{
  "d_model": 192,
  "head_dim": 32,
  "d_mlp": 512,
  "rope_base": 10000.0,
  "tie_embeddings": false,
  "parallel_block": false,
  "init": "normal",
  "init_std_down": 0.0,
  "lr": 0.00137,
  "schedule": "wsd",
  "decay_fraction": 0.731,
  "decay_shape": "linear",
  "batch_tokens": [32768, 65536],
  "doc_mask": true,
  "train_tokens": 263500000
}
Each number is 128 + 32 x the weight over the matrix's rms, rounded and kept within 0 to 255. Layers, rows and columns count from 0. Numbers have three digits each.

# layer 4 attention output, 192x288, rms 0.0879, rows 0-191, columns 240-287
066118124105151135112143139124186066103201129182159116106053124148145133116206145109130134195057118097165124146074159123155170161174125073097087
106120124144105111147120010092148129074128194100142174052048157106096084116118072170114103166150109154149081052089091139077132134120123171199122
138207111082203064117044076151129156109094157129113091139118131123134158143114160145145150085222115125066097122166146104138108161164087139136107
100172077176140120054106130194143128121198105127154156141126132119155087043151148090081086074167113179140085067120103157177123083192096187109140
165074161165161054152189178089105133138084156065115163157078090111156096102144152141156068117090119135197140084138121193113075068143133119099134
156095096117104112176156152079112132134100112093029142142130133153137081140147092114109087055183108136125099116162116183114128133106156174091069
101136131093159145147122114106087051077166119094118064101072149136187110157203136144116157150125168089095083180165127155093081069095134158177126
158100129112112165164112081158055127198150195142057102142155193146091116161115109083095079133158162144118094091139120154093139106085158110109129
092131179121160112064100101224105086095179147153146185145103104128089144150156185146144133181136115127179120107120119127132079156121086144155132
152134087059207123133100088062154084163094190112155116116143147029111125112171140141056141052100135132161086110111125099082102143122166055167130
102167155136154102117132149148149169107105103134090116163143120198164134111095101142061122118144143163139120085076153114124127122179109094075122
120092114067121114134147156067116114107164078138104045108138095144096115125152136155114134135160120128110091178149087138214117152118123119106174
156181072146093069081126167138178177141154138188066131155142148103088146149147091123173176139140095115123125154122089164161116184128119131144139
144098103042095088169144138116121136123161064197124151186112209104106143131105116175140083184141124093184081127083114103125139124142137162125123
180125146121124086078143157142161125140099095083088103122134137142196112126096075090145104083154089178121162073147164156042106133081119184170119
085148109099137149160111093145153139135155182165154206111116113182139166131158079151120131159100101146136087129156155124086182128130104142130077
094169169101102118157079095151172104155185166141155142122123094183117188124121079191125138116139140127108084169116152120140176135049195103189103
117119152130114153140145113135137088203105150150162164152136097108120125155156124129198115201143134101125127087134154139140140111119097163119087
079207122119185171077169133198138074136208127126121144102158225097156118127159129150133159146179141233086117179146103110148157122109077104122106
160093145100179142111141128131099152148103153149104121153090125145139165179143154204182120108126128120116075156182104130080122129067105145143068
094083098150154072089102136130192164143095121135098039173110152131151155151163136122104145162109095106052161172123112126061182184175161100105117
145135198131121143167178056084066109131170121157122155122114064184115144128123153145169085125114138154179155102162091134049095133092156158113141
129130126144117162174140098145126182167139126134134123083189130161116179165103167077148175070084130096107116148124112166108130163088174070146118
095102100091178139187100167169145158147048137050091091075136180067142143079166165123106165124126108073113105079143146146148183080136110100143140
117109176098103105144140113129141086141107194123155146170137096156116146167041189160161097117104148092175161133165067110063083104065153114106123
131161126032137118097169130130123066075214125155109070153140106049146089161121133155097149138161149117115098160094143092164129127193085028084165
155124151171109185125131039111099101108167122081158074164140095139199100164086097156135181159130102112120175153158167155178117145120153112064120
069127178113111080117208116203186145087073136172132135116071168109138148123195176183170111095158080138074125170130146179123103099127040093147184
154092123091105109100120114126120114117144075116063123126159164165115076103139165110120098116119148150166123063087116085099172132091124176054171
075088087119136109116113193128159106118157089166139161151097117115136111079159150127157121125139066149103130073147105082132066105129103152119179
161121160167115119173136074119045156156090114141114065089210144171144111122028163145150176108136126115155093177143154120144114106137183094143148
140114130133153097190123093105107145160077103089094054154155111145173085097175076132101081077106135096072117133144105139113101136196150123099084
152088086152107101078103135113152228132103136107085121164161130141120104161115081130106123148105165120164191102094092134131188127200174154137153
147128148135108102147095198122098155109092131076185112126209099123146017047082114119157097106104156105133147124137138092149122072154091151115105
134110134129129145173162107105114099128172095112150198098106058130039051079154131129156140155125099132188139069093172077085085076158091178136089
115119136134157088109137125139148106137071134146180187104096105066061148100070119092170107146091107129152067099156155106126196130087125097153118
108079096144119108147108136084143150149147096157171199140108080105144139117107114094158220143193182137093165049074115075111117167178110100127133
054138062126097096111131113142119136172121093113102178115115091093156091124100099155138100161166152110125176109119166180099115098113201085154106
153097154185176167138166088153109132109111063131118153133156076153093074113116108118178145063139133162122197118103190142090110144103133143117238
189110063086106107110145144072110128139222125140083070152119086119171125153131076080120163131131174173088128153132128173145127142165154074083195
203043153171116196177099083194065081150103125110080054080140081150126158165174087068184147083177173098091207166162175149088147114090132142135135
178078105062110159142044117130129222128092128116102135157178136141155170107063188054113153126142185085141069129160146063104167137193245074095151
122125183195116067134180142115171155174049070141139120143098111130142150145127114152132104082095076086093177151103127151119140174156183118109110
145076060108153142056120159079138088124098157064128138187110103141093131191111108067047170153114138082185140069067081116090105074139159126146096
102067041129138075079128142141162108116184157121121123160154076088114072128173117165114098110142037079112136111108141149178148097195135134134122
142117099154148081110147201153162141157056118150149115133112089125129119103174093110101114083124172117066180125130131143148198164148145111108118
144090091110145109120149131110130135178089096113133153173173089128133125151140159123126107149156085129129148081079134047097114143137168173152182
072081091099090104121093153210176142131186145131107103159134099110084108157119158146127147135115163086137122113164097082184106125152179144150080
108101079151105222091182171135154070094140141108129101131104116143186130099132161132156134139109119110097121130129129145173147159099054136119148
120206157140141176142162110091152121143169138119103136047110110123071161120105150093154173061157109203147168130143088177173112172116077139134169
153155116154152141091171070120141114088082018129176129135081122125098110111075084106146148115082134147123129152162121154125118114095125153064142
102092081102166102143145141117100100140086193155101118131124137122143129127140135105171150154117112111126070131102131217096195116116109146136166
167098093095136077139107142123056117145075085110083189072131099158173149135091152167149120141158142158114090087130110094154121132095128152146128
081134171154119121152124187102053025151105179152159147155110087161129144052183176124155153176118085149096173115122088132142096148119103176108149
144171107135206095071135177132134128210121179129115052093209157212158175177160123158158145105136126138068123196163163149124166192070136098134138
097090102160090153113111107201140103121180178096144186103203140093163083142058125123110147100121106095159138102071159076177158136157164128130080
158129130147145195133217141103095132138165137073108082160093188102190116147228120124153139136097115114103147138146119127153117158121149145094099
106148121154083143165128155148099143148121125105154134158134093169210047150166166091146145099169095034119186136170221105123083098154181102187129
125142097175167158168140119136153148170086146075077114101166165182139093064144141162124158147212072104094121163157120103164140142125105133173179
111132126147110150186120074050116132162058115165081127132131170153127181152181147151120118165110091080077128140168121132103139154109111061082155
180093119189096127158134115106150146185066134122052208130080054095076151138136073170097113134144111178148118094161101057132123125098110132077101
125153142136103166169148186170053091073165054133128191162088073156119118098118174170054149169066144208158120082180144118152122126087104172077139
146166098112134046113096136194132129090184126189131165109099119130148100123061157120130155138099131174147071146214162102126134145047120146121108
146102133177123167216153090062121168180058117079156075150141157141164138160166188128183161160108148114091168117104129076074040111154180097185118
104142081091083164102110177097136127116104084119117086095101132133139150181130089127067132141184112115141162140150102150132128116103112098089149
115158131029107172118089056096139076129107065114052141081157171063157119136143131145024109173075122081139175090103097070086136112120097122099178
100115079110141092169152101160152082115177102150069093118096144105172137139161185095131131212081107079090148121099082149159133154108162133174148
122182099104129105081080143102145102107157066140112107156130212099089100147096110163159144089179143171099141141112140101105203137144088137099136
163149165211134158102074114069154064109163206113119155121110123094110136118148189078105161136121163152118135131094119086134078138093145130102098
116169153166128168134124110143109115152137077112126128112102151087135134108137113133085123109178157153132116138113192120046127163143094148100119
090134155113118133195158056105096099162094091140114115126067140170169155153127117129062185136123104132087109186159150121105104137109174152122107
112154096072157109137106146167128157164033128099166133154145102122107152125175154108121118125104095151112076107100170097122122112114116068182117
125173085137102124116114190117174095150146081111128191098177142142156165100081082108098099105158151091134172102159166053177153121102173104095132
097129171159132160128168121135048136117109202098089087109136118207159146106130094109051105150107135152095125145158120177119085152102136164189131
098072101130104132051095112164226138078161121137158160124063156057115078110123126115113096115104157056079120078110020130105135155169053132091106
039142176085102075071116082123128156087159121084114190140100125157178163105193119221099151162080085124166134116123116098076135120172100096111135
125106095125110184109120115131173121170134077098111152165109102129167021121089076122107102149180126154088064068099125114111165163151132065112089
185173107093091138137111140121140143103094098135100148074162098142123169077191163163064074084088147132141155107120164096207177123158108147093176
143141181098141152169183111142118092171101093096061130123170164155189113114110077099120132140116162143134100122160159173211140166111146107088090
101156142093140176153126124135162130071117110134069151158116121139072144154117155140141082056123114171102119121157151076117065138131159081159162
080128108113070077121083120116159131131159135146153123096163176191150143173084113109137167098156174119107105149138118109152106175083156154205106
069087086107102172061074117087131146073111151097145166165123058126183128175096147152095169183105112130104104114127150101155151122163086105089167
103108145144102150116179154073192144158141089179161131125168099136074147071132167121114115046076074158130063136111186134138091139132110164137150
171123104114133162111098055058110174087120042063130154099131113082164194188058060195095097103098069121161083128168129106117137134144141126073143
181091194174080144113146136029112129079080158089165129122125075118100111072213156124147099212100140145083170073103070101114087122132082105158176
128136123112154130185182141162081095135145126133149137084143089156101086146090179150187132108114200068112156119119137164167150099172133122131091
135130129144111107114138156124176164151114181171133165148128104199138152161150157106154120091090158118197144095113132207100129087164172064166161
065174117087183127145125141074127130152074093207102164140082148051039134103160121167122166120109073181210113116165104064162174079132110120154097
061173081087147034164163107114145193119072073118126134152139085095102172143076113127134106099113126097113076115149145171147074057164169142154104
152102108099195137151139126117125126101102058152082145131164099150131092149175146090152107124142143121157124128120209134070114100106131079133122
111200105070176128117145159114107123131085084123113153117156129109144093087187148117175094071057108114141119105108138145075093082129120098107095
146169140143105131089081097107155112074144099131172086146118152096130202150115161152076112120181112107169188153123077112158140115101092175098157
089091119141139154126144087098139094065185140126186168133094110171083137128139152180082185110069164055092139155192150121144128104159106130155155
120145153153075151118076142170130098116105177120125129123128113161147125130133139122144126152118055091127112062148136043130161168169126096155138
091158118139192141107093155092196105096113111078096173184089144163200080141056132182139074178063124127156051114171153101111122138078097136140177
133182142095112133188103153166122123141130130113162130119130140180155087160151151087151158125112086138117118125108143110073132146120165098151134
206111142084147131153135159131068129177100134087156126192144117125129157184113158151079112107075117099141097130140149061095136104145147119123133
033060052128135125096110105161121153133105115136125182164087119099092069122118156055085098083117082127096127109148125111127116137119166152093135
125135150123106110181149083160072112119141187129121040137162130164141124117138197105097171129117145100100161151181117127103123102081120206194161
097167124102104161139070187103146167104133150141126099142109097164097199142081124155080169160120103148137088113157141115153169145139149094128155
172131092108158151148167137093170155114131134133157084148136165147164095136071115077089089145185148060114203158211151151105096073176178120094129
073155164178097131170173115158115075137137119157131124094151108080158116075111169133175081150098097089106133118163164138152120123154112098085100
148105131154137151096085105135167125124170079144100108178104108132141158147119134151117155063161142147131149119188076108171120182161155165114150
111113101161158154195137130102103107130088103128100120078110137108140161160134130108103049115131127082115151152180142112153125111110104123167104
185086168126156130188181143085157095117127127066080118145118139109114141123122152120132121122148151103127147127179112153083073137075167154116126
111091037120144102111077194117145153106115096068133139063123181173110148156202122138164130087208155122121160102090000079217140120117112174155098
095102051102148143142098159127140143151105142145186186158075082141135084136123170136158055157124166125150114063098117138117195086191140089062168
168121142118158116123106097151129124098159131091095160155122117167127131193076122154129122141062126132177140161148157072104091127103118132117098
166162100103113106143117134178134119089186147180110139117133117118111153170134163108123113111085106092109182137152165173179100098082127115161056
087094114109124168149097143104052087112120097174135152102162186129094126175120131128096173134122147115168120174106133063109187122129148065154123
137056101068080125162141109151140173122043129122069110132201110196113149093123099168113126104096072108164043068094142167087176137136114076101176
175121160100107094199161138113131152104045054074075119111106117236207195167088063136172096137107196133162104096038103142158118092141151136190165
167054144153129189131134117122101156143145153129137131184083031114124097089139117110132133124142158106118153114182150130129147136176161149132083
094203163166105138139139150135169156133137187093068120086131119143186066126190143146092183130119085126099109180176172143117167161169139125116152
144118111106057133142122127059174151103103096060131189070102110106148138136136105144141186088124177136148123105130144152111028080130115163106162
109098145178135103142113154088109099198123012189067129117131117168100135186116122121168095165140052095130112138117147113145148193084146177067173
120153151155144087091159113140150153101117113135098123229131130146075113136136135123077053108175138122119092112124144140060031105150122093131147
140193195087067117157136139110098146130137144134102103075156122135096150149104100129127147186169097137092137105166105107221118164152176147129043
187125107142158119089111215118127128155077101112112218099095094136073162100074096160136100118147140136155052101073122079193099143138140156120117
157133109162131109175142150061156114135111115116161113111135117132135114128065096110188100074120163165135118137088124144118124156128118187158121
172141103118096155103102104079181158176151138097155117155172152159173149119049080169142153092150177132118153125150098090135150152142154127116109
118147095137113154143140154114121161132126141132117049156169148114211155145071177076136202140137132107108114151075104159141121120090159167141106
138110132094095132134125083082041130122123171069159124125116116177150111126149097115163033125129101162093129135106116114164152119130177156118112
131101152165111106139112185146128098251049135100100133146138149140166151151128165051142159120113097127095107182091128105158154192094158134162132
220128121065132182164122109095042113152101131056150182069131085056132090140164095120105150085129236153131095092133158098154156147204110089077171
087136135128087096079108124164136158112073056115139185110130134114149139175130149106142110142153079115121133093087080116139143118184092086166108
090086078135121102135133136161207150144053210124158137137127101099083122186170132108143080116073132138116086131107120130161180184142175062183092
163170104125137049054123103096177159120120125154090163067148147191103156115120083133142165050112055200080159148088099136160151222118083157106164
142158134107159134197098106117112096103184182169142111074150106085107206144143128135161151114174131114120159177160128161113174137155123144156159
109176116154162132161189144100118124148117136144099128127148096131090176133115162084105159147104061143110168171080165182130121104130111142117163
098101127129047146122088113146144189099149188073070161111207112150132123119155161095105093134174093118135140101080111100159161191167119149122058
019171158124125090135140194165171119119123094133116100141112102075100114164110122142188196057181128099153159175123146123121183124088075111074106
111101130151141068184177121185190130186068144157112126147089125106122098167120080117166083112078154100115134155036133150125160111153113109213182
183158179118042116192068117121102167164126136098134152151144116169102141074126144124105120132144082167133128104136148071107133078104145167089131
122139148157122146123154081210101117120086083105162151089145091142101120090156165126186128121069137133087151118100129087154200090109075147094101
130105109149175128164104050079084099083151099100148146135141094145120128165141116061130153126070160162140110206134117106107129148130145132153181
186155125134135059183141154161135154110138160182158131121128140153114133130101136149160163151118140201111123104139133112102159116095104224171154
105112078089196168102053185127130209138073134094085158124070124096172138082107091150088169129145090134145070173135181159142086126138127110122111
116103118130122127138158113134135143117092152142114084062188120181142163187125164106096115103175144125112124130118142117175166188100104110105111
165100167081137180110162118135080145107052172124139102135128188094108103131111169092136095108168125163147110149168058149177102097136121109105164
163163121112138090131133189191194128097121084143097119113182117146193144157067061076117041111140129113171184142101159135075147125186166144122123
133103127082169049113101143130119192165073151127158104149084197091125130120137113125103089133130119117133120122091123155145138112178148114136143
154132108086177061191177196120177155094126128194147131171019076126161099080168126118148137144031171089144094113144149140120083129157149123149189
122130065135160097132184096111163113109130082139127091191117141155180150106146169154132123032169081116055153121144140123122138106127154130147149
067142042181115127132091142153164140142100075178120152124111111110106166124157126199180114105106153124134141152192182126141141115084164098055137
126182146118142255121152165095123113172115079189105108071172122177157163142133132131154216124118130119158139156207127144144130115094189094187153
109128098110154118147144072090121110111190159123127111146098143112157216181073108177160150115140133090122123154190152176129093117063121144091170
111118094132085129135125078178055091105146146179070102059150178157146081132127180143094136128216093114118131137143142128104170100120092153085197
154117148097140088091142169144181168093153129142119136162080088134137103099150088091186087141128127116100064142132113162117123103153153167182131
169150111126143143163153103183141080107109116066131093171112119115140136125140179142111155121142087078118178136090145153109207167159160105156057
114128100167114155152120149054138121110148101090162074112162105109157141113120126065157185193105123088098181090104166157200117077186100145155109
112210081099160090027126100135157127139085122229133154139094094087082124107148079145110160150108119185145099064085089116100088114151101133166175
120096085164120164143080097204106169110107134060084121144119106120142154143171120118103130112069122155075131135114132115166189132193175114123126
091116138183115095161140212136107130152116168158117106154088143120119113116135139132150143128127145096088134135083191206151154149085145134182150
088105141163202087095188130148122169131100158155159151106064149118214116116137107109154095134189104153080171153113084170121139147129109120113099
122122106108106097095139103133126132126143192153063087167170057145156070230111071060151118110118124095173087163128132152101096138100160111205102
102120096128130157072109154197112092115117122144084093150108136124128101131118154121174138142154160104099061123093082137130160054122080134073165
150124122114095103170060142100138098115111097127124143126133120149185089053111114142188119190101098124116110074120177100148119142132063128109161
097163169188102143200130153054121137172110160110130107106113114104123136142113158122099092137145120105122163102084182093142035125101180113162127
099151125113134140103100140135094142083104121150122096150142118128174132120117161114114151097151154058129096150129129086129108102138174128084150
103157162100105138120068090109129117139114150168153125117123177155118103140121118069168167092137127139120119134106126102142163124129172112147165
151000084121165127172176129126095106154075119132104084042147175189193126167147143170181162095210091082109158188156076120146118173090148095149159
116146125181130076078117141145138122162204118175177127139133120137116141149164120113131106177129084160137112111066105154107115130131140151162156
111141150105127099193117125202092149127114149117163131110153089145134108066124153142134110145111130126156140084038192115133170033179131082184101
048147088122172126133059154171215167148109092157112097149122133158182088159117125149147123151084140119138145165135156140127133159164165074168137
098097083087077144134116183157155182103102148144118117120193170088158084096163168125133088180152123160157158077142157128145105056112159112140064
033184146172114160149137149118101121155067199152174124141151128156143109121156136097167089126182110154123094110144078115136109103110134120153086
117177180131124111135122107086162053101140169106136131086170094177112163126097104124152155138124051110155146115106120116115141144174111117137155
187110105163102141093133129173090109129108071171147136163098099144105067086128109170193076124135161148141101097123143189146151066168144183102182
183154143128153195104055089064138170174145130108159162132119101167143157133115092093136163192163168132102086148140076091143167180146095139111129
077154094102098118101099134147153104112203139219210141136177123124142176112065145078151108063161122066117087105154166153101101092128131164130122
175109159089127119119129087079138137133145184115110102123166114185143165157127146121120119157138173094175095070114070086126111125128173133149102
166085125152147147157144165164127094103024104156123167117102079099119113093127098120097094132153187117145147088125142078114086112148112112126137
166185111112120058072056093082135150092157135062099139209140124121169112131124152142153122123125145144119128112072102124090096140124142174180162
185081164117156136056120138146110156022105156095212143109164114140154144123147115110151115142141118154161150116167069107142121122150074146114103
154123099109210089102106138106189147145104066153093140129092094118148145162165125129107180071190115078133140163142068154189102177125151123053081
143128121124125154114140190082147108165145115179130113119103211152114111135181125132116111126143196108109144077139123123154178121127133155132171
118148137139144113078135149125143151173076130132150168103163159091147123175132084089134127146207163184106107148103089160140093151112127150179144
160151142199108172184103172061140137146177129129201126203083121105140117129138122080140155152171196152101136148152164131121114144116132149072074
117118117087176134139107080185114142118153152165084111138129071127132189128133150173214163160116082129112114148142186072114056105102100144131127
185126125134118154156102112132091177136078127115136198138172177099054147088112175129192112074100082125164144108118100105120156143159105063094182
110121102145172156133141168120171044102113122123177152088121094177106132155127092147109153140099119089098113167161173128135160142143117053145176
132089140093113111121126131118137108093157167138140118148112119177122123096179143177160133162105135107075097125116082124203095119132105130184171
168086075079162100132077147117150090072139085130167102120123162124164171158126132178071189057107163138133106125145209134168200177097141109120109
140137135114137162132108080084126116130131054145101086111121171162087193173181135102147101154146131123088179174148113136109078142089162150161126
143068121198103160105132136126160177125081140060146117183186168102106070183134098066211159221133212129129138118051079182122143155155122104126074
137131196152120129064140093073130154148161116047081140110139147151127122151131146136127175062199106144197138123176137100105108120096185106093088
118124059128111134180138146145124184134116122178157102103128119165068106088114088124195062114133131118063162106103105166156129161166118104101124
160105095097106105212165155184101142085092110116073101126107055120115117082119134161128073094125066184206114125170163135095107130100145126136111
155168139099137122117089149126139089116174189137123139134189099158150196172109124087129110110083134134183111135132122138109156118143180114179183
133144115124157137168129120108146107155132076162092144147127109167117174076135054143076107118049180129114101186087174155092112184115095148123158
116091109131105173140062162121156102071101141152166178126184049072075113141118151130092113158097136157139120097159172087141106188127104109164118